Part of a small language model's weights: 3283 steps.
Each number is 128 + 32 x the weight over its row's rms, rounded and kept within 0 to 255. Layers, rows and columns count from 0. Numbers have three digits each. The size before them is the row's rms in percent of the matrix's.

# up: layer 5 MLP up, 832x320, rms 0.0443, rows 216-241, columns 160-239
# down: layer 5 MLP down (transposed), 832x320, rms 0.0309, rows 216-240, columns 160-239
# gate: layer 5 MLP gate, 832x320, rms 0.0467, rows 217-241, columns 160-239
up216 079:099108125100150160190176114148144090185126122131145134139176159139094132099152100159052132120100140158165144144133119123153129100143107081095110100094091118102164103154172153147131211120123096135194112171114209114102097182109087118139133115
down216 087:101116178147113121140037117081115207084132120114106124083195063063174144110131119132171150150169111118104123098129104127074168147086191097181109145147105079170115146152121108110153119175149113193145139091099026204130138119114120156124133169
gate217 101:161175101091129149132088101163119098082126110091106089112173144133106121113120117174091203088134111078094114166138108114117128141115143156110071042177135118206112151100164130141107138123124122160184147140101114113127046107101165181171175099
up217 097:127115133138096134107079134163178102108111153143135176077117124103081148149187149122091102131104119131106133189095087167105140099138156103107060094113141132155127122127132142129150150159126163137099104127115140155098139141114108113130116103
down217 104:140161140104084136092102117115099144141172160099104140151139110135068096124204115106054164140137134150158100113111070119152159131163093077136105168121151160140078147125143097079175128129111111199121094140218146089139129082067121169079145088
gate218 095:106150128139111154121099143130103103140159115152134135100162080141108141149137054157159115134113185095085079152160054134124093192106134115112169137150190175101067149082159104138147118206100172129169115169140143115140180157177135181132086146
up218 091:178114097106171129106157127129092144191109102119147153120147118119130146160111142118121126134165139167125184153108114115138173145124167125186143150134072111191117131169054191112135094139131097096182148151132182103069117072133149125146111124
down218 097:088126206143115121128056147132131111142136119139107141132145146135166145093139116079152106133168084159129155086166155118107111141126128091062082127127112151128084120132127172133148084116083120102122088169146099141119109181110123146112110150
gate219 099:121145111107121108096195203139080084163120104133143116121162104183120160112092227162166126081155147103086137164132078113112131127144135127152166122102127058142123144089081132099175103084107099080135120127042137132124137140123162114113124100
up219 100:118142176163096151091144119078127084146085091107096094091096138082152182097149162134140098119142086107175235142126111125128139173123156096128166101149120127108139121139156161102149146120156133160118136132208125110179108130152134084108127125
down219 100:087128119129031152080089147148115150158102134153117145200108097152156104105155075091142116173155144079081107122124169140105082129131122122104090182087164052109160136131092105168140113113093157118100134106093073115104155198111126171113092191
gate220 112:145188124122147117114148122147104150093113133156138152115069134162079130067114134181175086078144129142117169158092133110066153146234126125123186105114179149127071180136155080122155149065176145158111092124111142137148132145122147117116100145
up220 119:101113142119129126180133140148141130103106149099151150172087196060118152082119136136152086152172131155116144177089142144152123184131117159098149068107158148107040143134151114116123136089103184206134154075115102084138086155086123105131101186
down220 115:130142145114094139107099089126085094152108081106106151121118144184086081167082027134116121130084182063089075137131181174085120122150112119160136176139164151111157151105117098064143122107122134121122165070052151091086110157137125117093093140
gate221 105:120124087122088086095151147172134145164104141077162125137113111105120158125109130179162125112170072148108189186078136078136083140151194123145128110147066148112152138118106115137139071137098072156140167087158136116116184071115155113112132141
up221 105:111191139076111217160141178155125116073134156079099151111108130161170145109043113081147162118168126171120102204116142156123129074113136072173116084077109139114100082139129098106108147159074151088133171094170188098116118152142079140111087077
down221 116:082099107147126054123122122138145142166146144104177097123119114040149111148126122174144128136145122162162160130169158085157117091152130161086167075136084102166121127145126184191109070169186113114128089083090073117157111084141116165128132167
gate222 104:150124059099065175107120116152083107095109136095117085091137121181130106124063119159102188046137111146108085116102124088140114089080184099143104118130081116145116122126154137108159080110147130129159156130126110110066120127166144175063120094
up222 107:100162143114100139091101175180113157120067172067117041045133133166124102140148127129095154112124098120143170074158088143147166156130141101125105089147112121126125115142123120119103164101152147076136115124089136112172085074117144184120140155
down222 109:144137078130114112145128107097112096151060176132117140143147113102194159079144157113141110119117081124162115145066141118176094040126164135193154164122146094203130110142149112124197135132135085068143080097095134169076148153112182128143109164
gate223 094:120122106130104108143156140096168139150088197148161152159163159123140160125085129132077058115162189108163146105152127089159086125114156143197125120163122177074072171071133097141150101143159138088123190165115110067119139164152077161120123102
up223 089:177176136088133140125102154143148150149109190106146079186161193202101160137147182143156107072092143116163109119109142140139136132130130166169159114059139115145138105141133220163096168087113118082097128142127100174118093088146139159092096063
down223 092:099139105184179097108158116144138128183135114127103186120110177113078161090139088152095163151169119153162130161116161140176141157089193159144175179125187102143147114099076136137072091141183177100075041121123171081142125158129101127141178092
gate224 092:107167048082139144087136157100051099160149118177160143072105089119138142086146093162151089113136111106102115088067123156125149173151114131125154126146150146164169188160172133153158143147127120129138116200156119121153130078128151165103109105
up224 082:129179123158102154139135087120120102085133111173124129115092116127103138105120116117128115122123121133107149140162095142172146119131155131131134130121152204117147126111129147105072191177068129087110113096055156113123163105157118088106080106
down224 093:079135087067088132127136176130181132189118165165162134124175129121156132099122082146162185124096165135162179131120103137124221124110155131080124111176145099134108119128079142205116118129116104190090149140098171121175155147080106204135118151
gate225 100:146184113082153155075154137173166127079133113113112091157144065113154162131143109108119100069124126132136154108113154104111125171191172142194131127134144131171122073119094148088136159074141088137103109092123119092140172156121119171050159169
up225 102:095152127118154131183120155150142157142194117183135088144201148128092140130119152157170102112108117181108139153099167091129173154121176162142181139141085130065098120131165106130183118160124175131125130144200133161171136104128149118130120118
down225 099:102102136120176135130096132175083133166146158103162107123159089175149082132119162125152168077117056113129128113114074103163124079142179154113091109136061127149136083089142130100075173142165162170113200148171106018125118109124092152162093138
gate226 099:105153153114084107180142172140108100111129150046099099132125135177122110175147095153111139075135165189126104116161096138130143202132142178141137146135074113179207133138093090168101117118141113176114141135132095157115143163082165123086110103
up226 099:159127151167133123133142147115164191100172072157173157076097122113136108086164117128156132150099128146157111129100137133132134122082146118153096130084205103163092179137132119106131111144101098120156071128095146122069151126120134125138178086
down226 097:151093163153131122103200139151160157135184132075114083118172132149108168140100165138150094138198063135144175119197081088120127194108131107154188126147051127117105140136159096077210099067142169102116127168169050189183169158130150162146129125
gate227 102:069128124138139141132095141126126193160133082106124177130169112161095129152152114111157174155131133125109126077168116089102120058145188118093116103190079141186139167154074121157158123125173135174103129143192147146108178136143141129105092115
up227 101:154092094138089118079155128124147137125132098095092124182139107176118098144150147132120188075124164109114126118099113105126130078160136080135140146171076151168166142126135135186107115137103135109145208165130138122106151140107137132108102144
down227 103:149112145171142128206052101143115162108121112110151131095146139182169125134170112121151169177164130140158154143118145149140117128162104103142103138202110123089133177109126162099147115117055159058104113217135149137135144104120125077164201136
gate228 087:169141122111123147122122115105085129201109110123150099109120083134107094061109165168118164102196106126160150158101132147147158143151132152142149111129157125120135136179125126069097103125170095155181120065160177106128144119062206105076138091
up228 091:157110129110121162130072028157096135179204161149084093134132183083068095161144160120170119120067063134167158112118124083088158127123169055107132133130131116164114110157065126126128175151160117147099166143169149120195168088110175111123119114
down228 086:142175061134198113115125122158142123074049095130101159149155129176134137101151203143148120155162128115045093176178132102108129182113148113121185111157082129122123102145143095080102111044123137124108107143152163169126135136122117131173131116
gate229 101:134127129086169119098167162166162099165131039103112125126064105144123173134084133126125156062174096117121149145122118121075093099120186184142093170103088081155128148110169160095154107150176153150114099121128155107088141134102124136125155086
up229 100:139182159122107119106099126129168096138128105156098100095047165120162186168156078146118118159131139131087157107148170105133119087134119105187139095177107117080140183128163113148123155115114137174100127193096078114127122097129062186104131073
down229 090:083116145182142121073050112058116139095086144117045147135197183127130128100104100155159133106181143112128154146145102066142186126104130090140132077165122135142107099145137067147156084159067177123152149098147201134122122086082152166111156142
gate230 092:197178122130126117189093078099094071097084110120116158108132159118103104117121196101078178121119118098169126118139135128094120109132095168152150138170179145160151181151101073092140112151095118148098157097114158144069157116112077148183115187
up230 092:127175151110134181164111089159116078190136064182114087119122140189046162154099113147153131091115112175114199104086075088120126077106129169144096092134082105142097099176061131132194138081116149086165140128169168081162092110142104161167083126
down230 091:092123202130137151051131124158144150091150158106106154141130117099206104152129171125094130164117130150120102148130129148174127129093089127152145122095144112106135112114090153127141105084098126189139088161104075114135148089117146100133171123
gate231 100:132150111089102148085124142089119121073056102114135140094183123132121153072134111169075140110133167103110160090172129115126118186188112162087111104140119104119153212114079154182101121116120169177188154123090079149160149100147129131094137149
up231 104:099163137162149165080220124186164174116120182139157104108139146134102084123118164140091115139103121142189133100118105117172163101121152154160139142169139134107104107121125116140197135155051162118142127142102130194113231156147166149108193103
down231 096:068161086142042114159106130153133137166090152130135094112088139119099082114117111096087146109167150081103138137063122139101110124136159122100096160139124092107082094125106119145208134083070152101145173133176115158088110108107130153127110106
gate232 097:082108133102196135107125129094085125106118130083131104111152061192074173152129119143102094106150154116158139099168169124136118128165114156145152080126098150180111177100127075158107090155119159147219061115137056100187117115074134170085100158
up232 098:129096157126147151139159086182138066119135121143105163162139153080092142138056063139123181116078176129147178162147137160084128115189141146155167141076117134124139141169135167110124158218074163168109069117122149172139132153132184114144126197
down232 100:174135095144114102119195110108118118125174128183151082225150174083150153122090116118110159116130098092073107158113150173108160139110184132155176155154056128131142157145125176096176107105100119098096115126108151144129108088142151150144129178
gate233 094:072101140120122094094159150154142135142091139072092139148155126098090163102118143170210088079151168144131112099146151106137147137129179144120122159177184145107066152097089159092132133079171106105127182138113116124116106126149084142164196071
up233 097:082082152131090121088101165104062129163070177074101141086122128068112105079148141145134128150153144171119121082127154137129146119188147169150069117164169147126046110124131134102125113054093108131133144152127089175146113130102139095134143110
down233 098:137144160162194184149090117141100153099124159126118163100098190227032116103099099141141163135126105098169145132152102141034104149161117165125074123119148146159173114080145126081133175126118189077123122068150125119142119182072079142198121168
gate234 108:082142170062104075148117150086139143123132177134078138145161130155102138127141106121142150078131154163104069175122162092133109100106131149126102133088115130184162145089147116065134106014153135083192131128104154117122123135166169136141104114
up234 112:135089159141181130131099146108119130117165079090148058194127132122142157126189181144124170163165153146112090120185140135102188118150165159098164161147161195124091109152165105194114090115135106134104095115095127097072101099138071095128131182
down234 106:087143108135077150079071197106162142104164119128174126069114150097135050056154058174127154134101133104108111177120135094161132130133163105146060085152094134107116135125123071155118131127100124151087139108157132126092073093121127156197117174
gate235 107:127109124145155162047115113132216161142103091143114146124114122156065139098145145125105127098131107162152071117066188076087084135099163127095107082098123121095168139094075121119161157084120086139155199105185117136159176132080136161090104175
up235 103:128106181130103131080139121133126135136143137182155092133213105113118167129144133150131135115164145144178146078154134134113163083114159133121187131131226184105105198094119145127108163151107105120127154164069125119139189128126082188110124087
down235 105:126095168095109077125174145120111126162130117140154149128067138119106143133165093128133177125199134128101160067129142173114101147093102162137113128087081098146072147120144126149118120120161140159136098062098194127136087152112115099152101200
gate236 112:095161167153137038176064129141177115141160117109113123132116127125124144137115110127134166144116137120111105132174196168104134084145168125191114154173113148079131140112183010104154155070123183167144084102107104113154126146152114127139143187
up236 117:103157146180160121170179130057129158184130111103118109132080103173138096078121107138161107128144143127153143148149146154167069098155165109136091133170132127099070154073138126192119124092117136086068109105141087075136099157077098140145170119
down236 111:141156084168137112116128131154102100144132154125126112107137143169188052124140192166114161122150127177145161091113131183112137207131084128119169149167128120107096159159113095179125081142123070144175102151201137131135177146173142145089096153
gate237 100:126136163137098103101180127082130168194139087115152131047058136145109157155164107116114116072138108145119135147113150148111107176153176107187136188160153121101142124107072129129106099085171083121163154123101068120087115110063215195099113073
up237 097:092147133180122208150140157156120156129176110155136197078085158158135081109135121121226145091081175107121130162107123113118165120107110147154175165121171122111085139139066093140086112129131167127103134121123141145128110101147086143155122091
down237 102:141169164127128132134165080139113102163099115075141086068104105140134129144153136158108115175131105190118181132145046125118103149163121183094158120135099105047143157122155080163106146094117108139064136155151154132186135191154122136139142137
gate238 096:098170152156065105179097084091136139071153157111155079165132084175116108161128098185083192163161168141156107151117094144152124109067134132117114163135118131176103153190165063151170115123105158179124110139137123147124098177080096165131079105
up238 091:117120082120119170106089157108103146131169144074115037124122136152122124151122140167190134109181117196134065148092148118136134099137112117124099121113079103063144116126143121133086144161088131136136083118107154168144138122108090158114139091
down238 099:108094124120132106151168171100098138145134129069146127101144110141192111166106106161153175148189187152162101100096107151124183145094070124066110126169125130150097095154133135148115101158045119119132149078102127158109102221039131119155126119
gate239 091:092082155146124133149169115146159128103182084096150169171072124109126170080132167114125162065144117167154175107157124155097120136146148138118109129094165110109117153069164091148159121144145084143132109189123073110079110085091110131107114118
up239 087:134157082075145146071146178155130121120129185143055108089192118166121113125130119157178144156094146104081102089177120090166107135103102098108109116134162096084167153225119188156159135103135109127100130160120090085107097086102109197161161082
down239 087:075142146145114110204143160122140109056105125165075131111133098128138146101139119118073192100126133160116095116116163151132090083214114101123094141152153160161107090111173152122219170140161091075111147150102145114141110109170134199051100074
gate240 105:111110112124123081140080133087102180101117167117160090152092092090085112164141105152167151144127154141069110116105212078141132122122128128146165064121075148139095114124064104118118087102127083142165122133138202193131144168139087131087111190
up240 108:143156154148189138103122110184145135128085149153103105110066145133123134158115202087080052142140149126147154129169151097097146095157192114117156132162154133119142121190094141106144143102142139198085131145082126085149190126140120163103093031
down240 109:166147140147159185144114161131144086112136142156100097100119132115122135108158103140138150176110124114130087124127074131078158135138088165148103097098145118141126136125067192092038110223135144132159077174132105118146142153095141161137121090
gate241 109:137146121072083113132094092096126125094116117112128117125136169154145158145076148104149157123184088092071168157132084088057064120136184139100186120161030131120138156111136097127086132112102184196143114113124151130149127178157125147089118138
up241 113:156169141144075103112060105106099127119100132122113128159120125149116109107075160105084160100142153147168131134201126096126141096089166168081182099153038154121148136142177162170132066112086184159144098161141161123182085176158190128108085110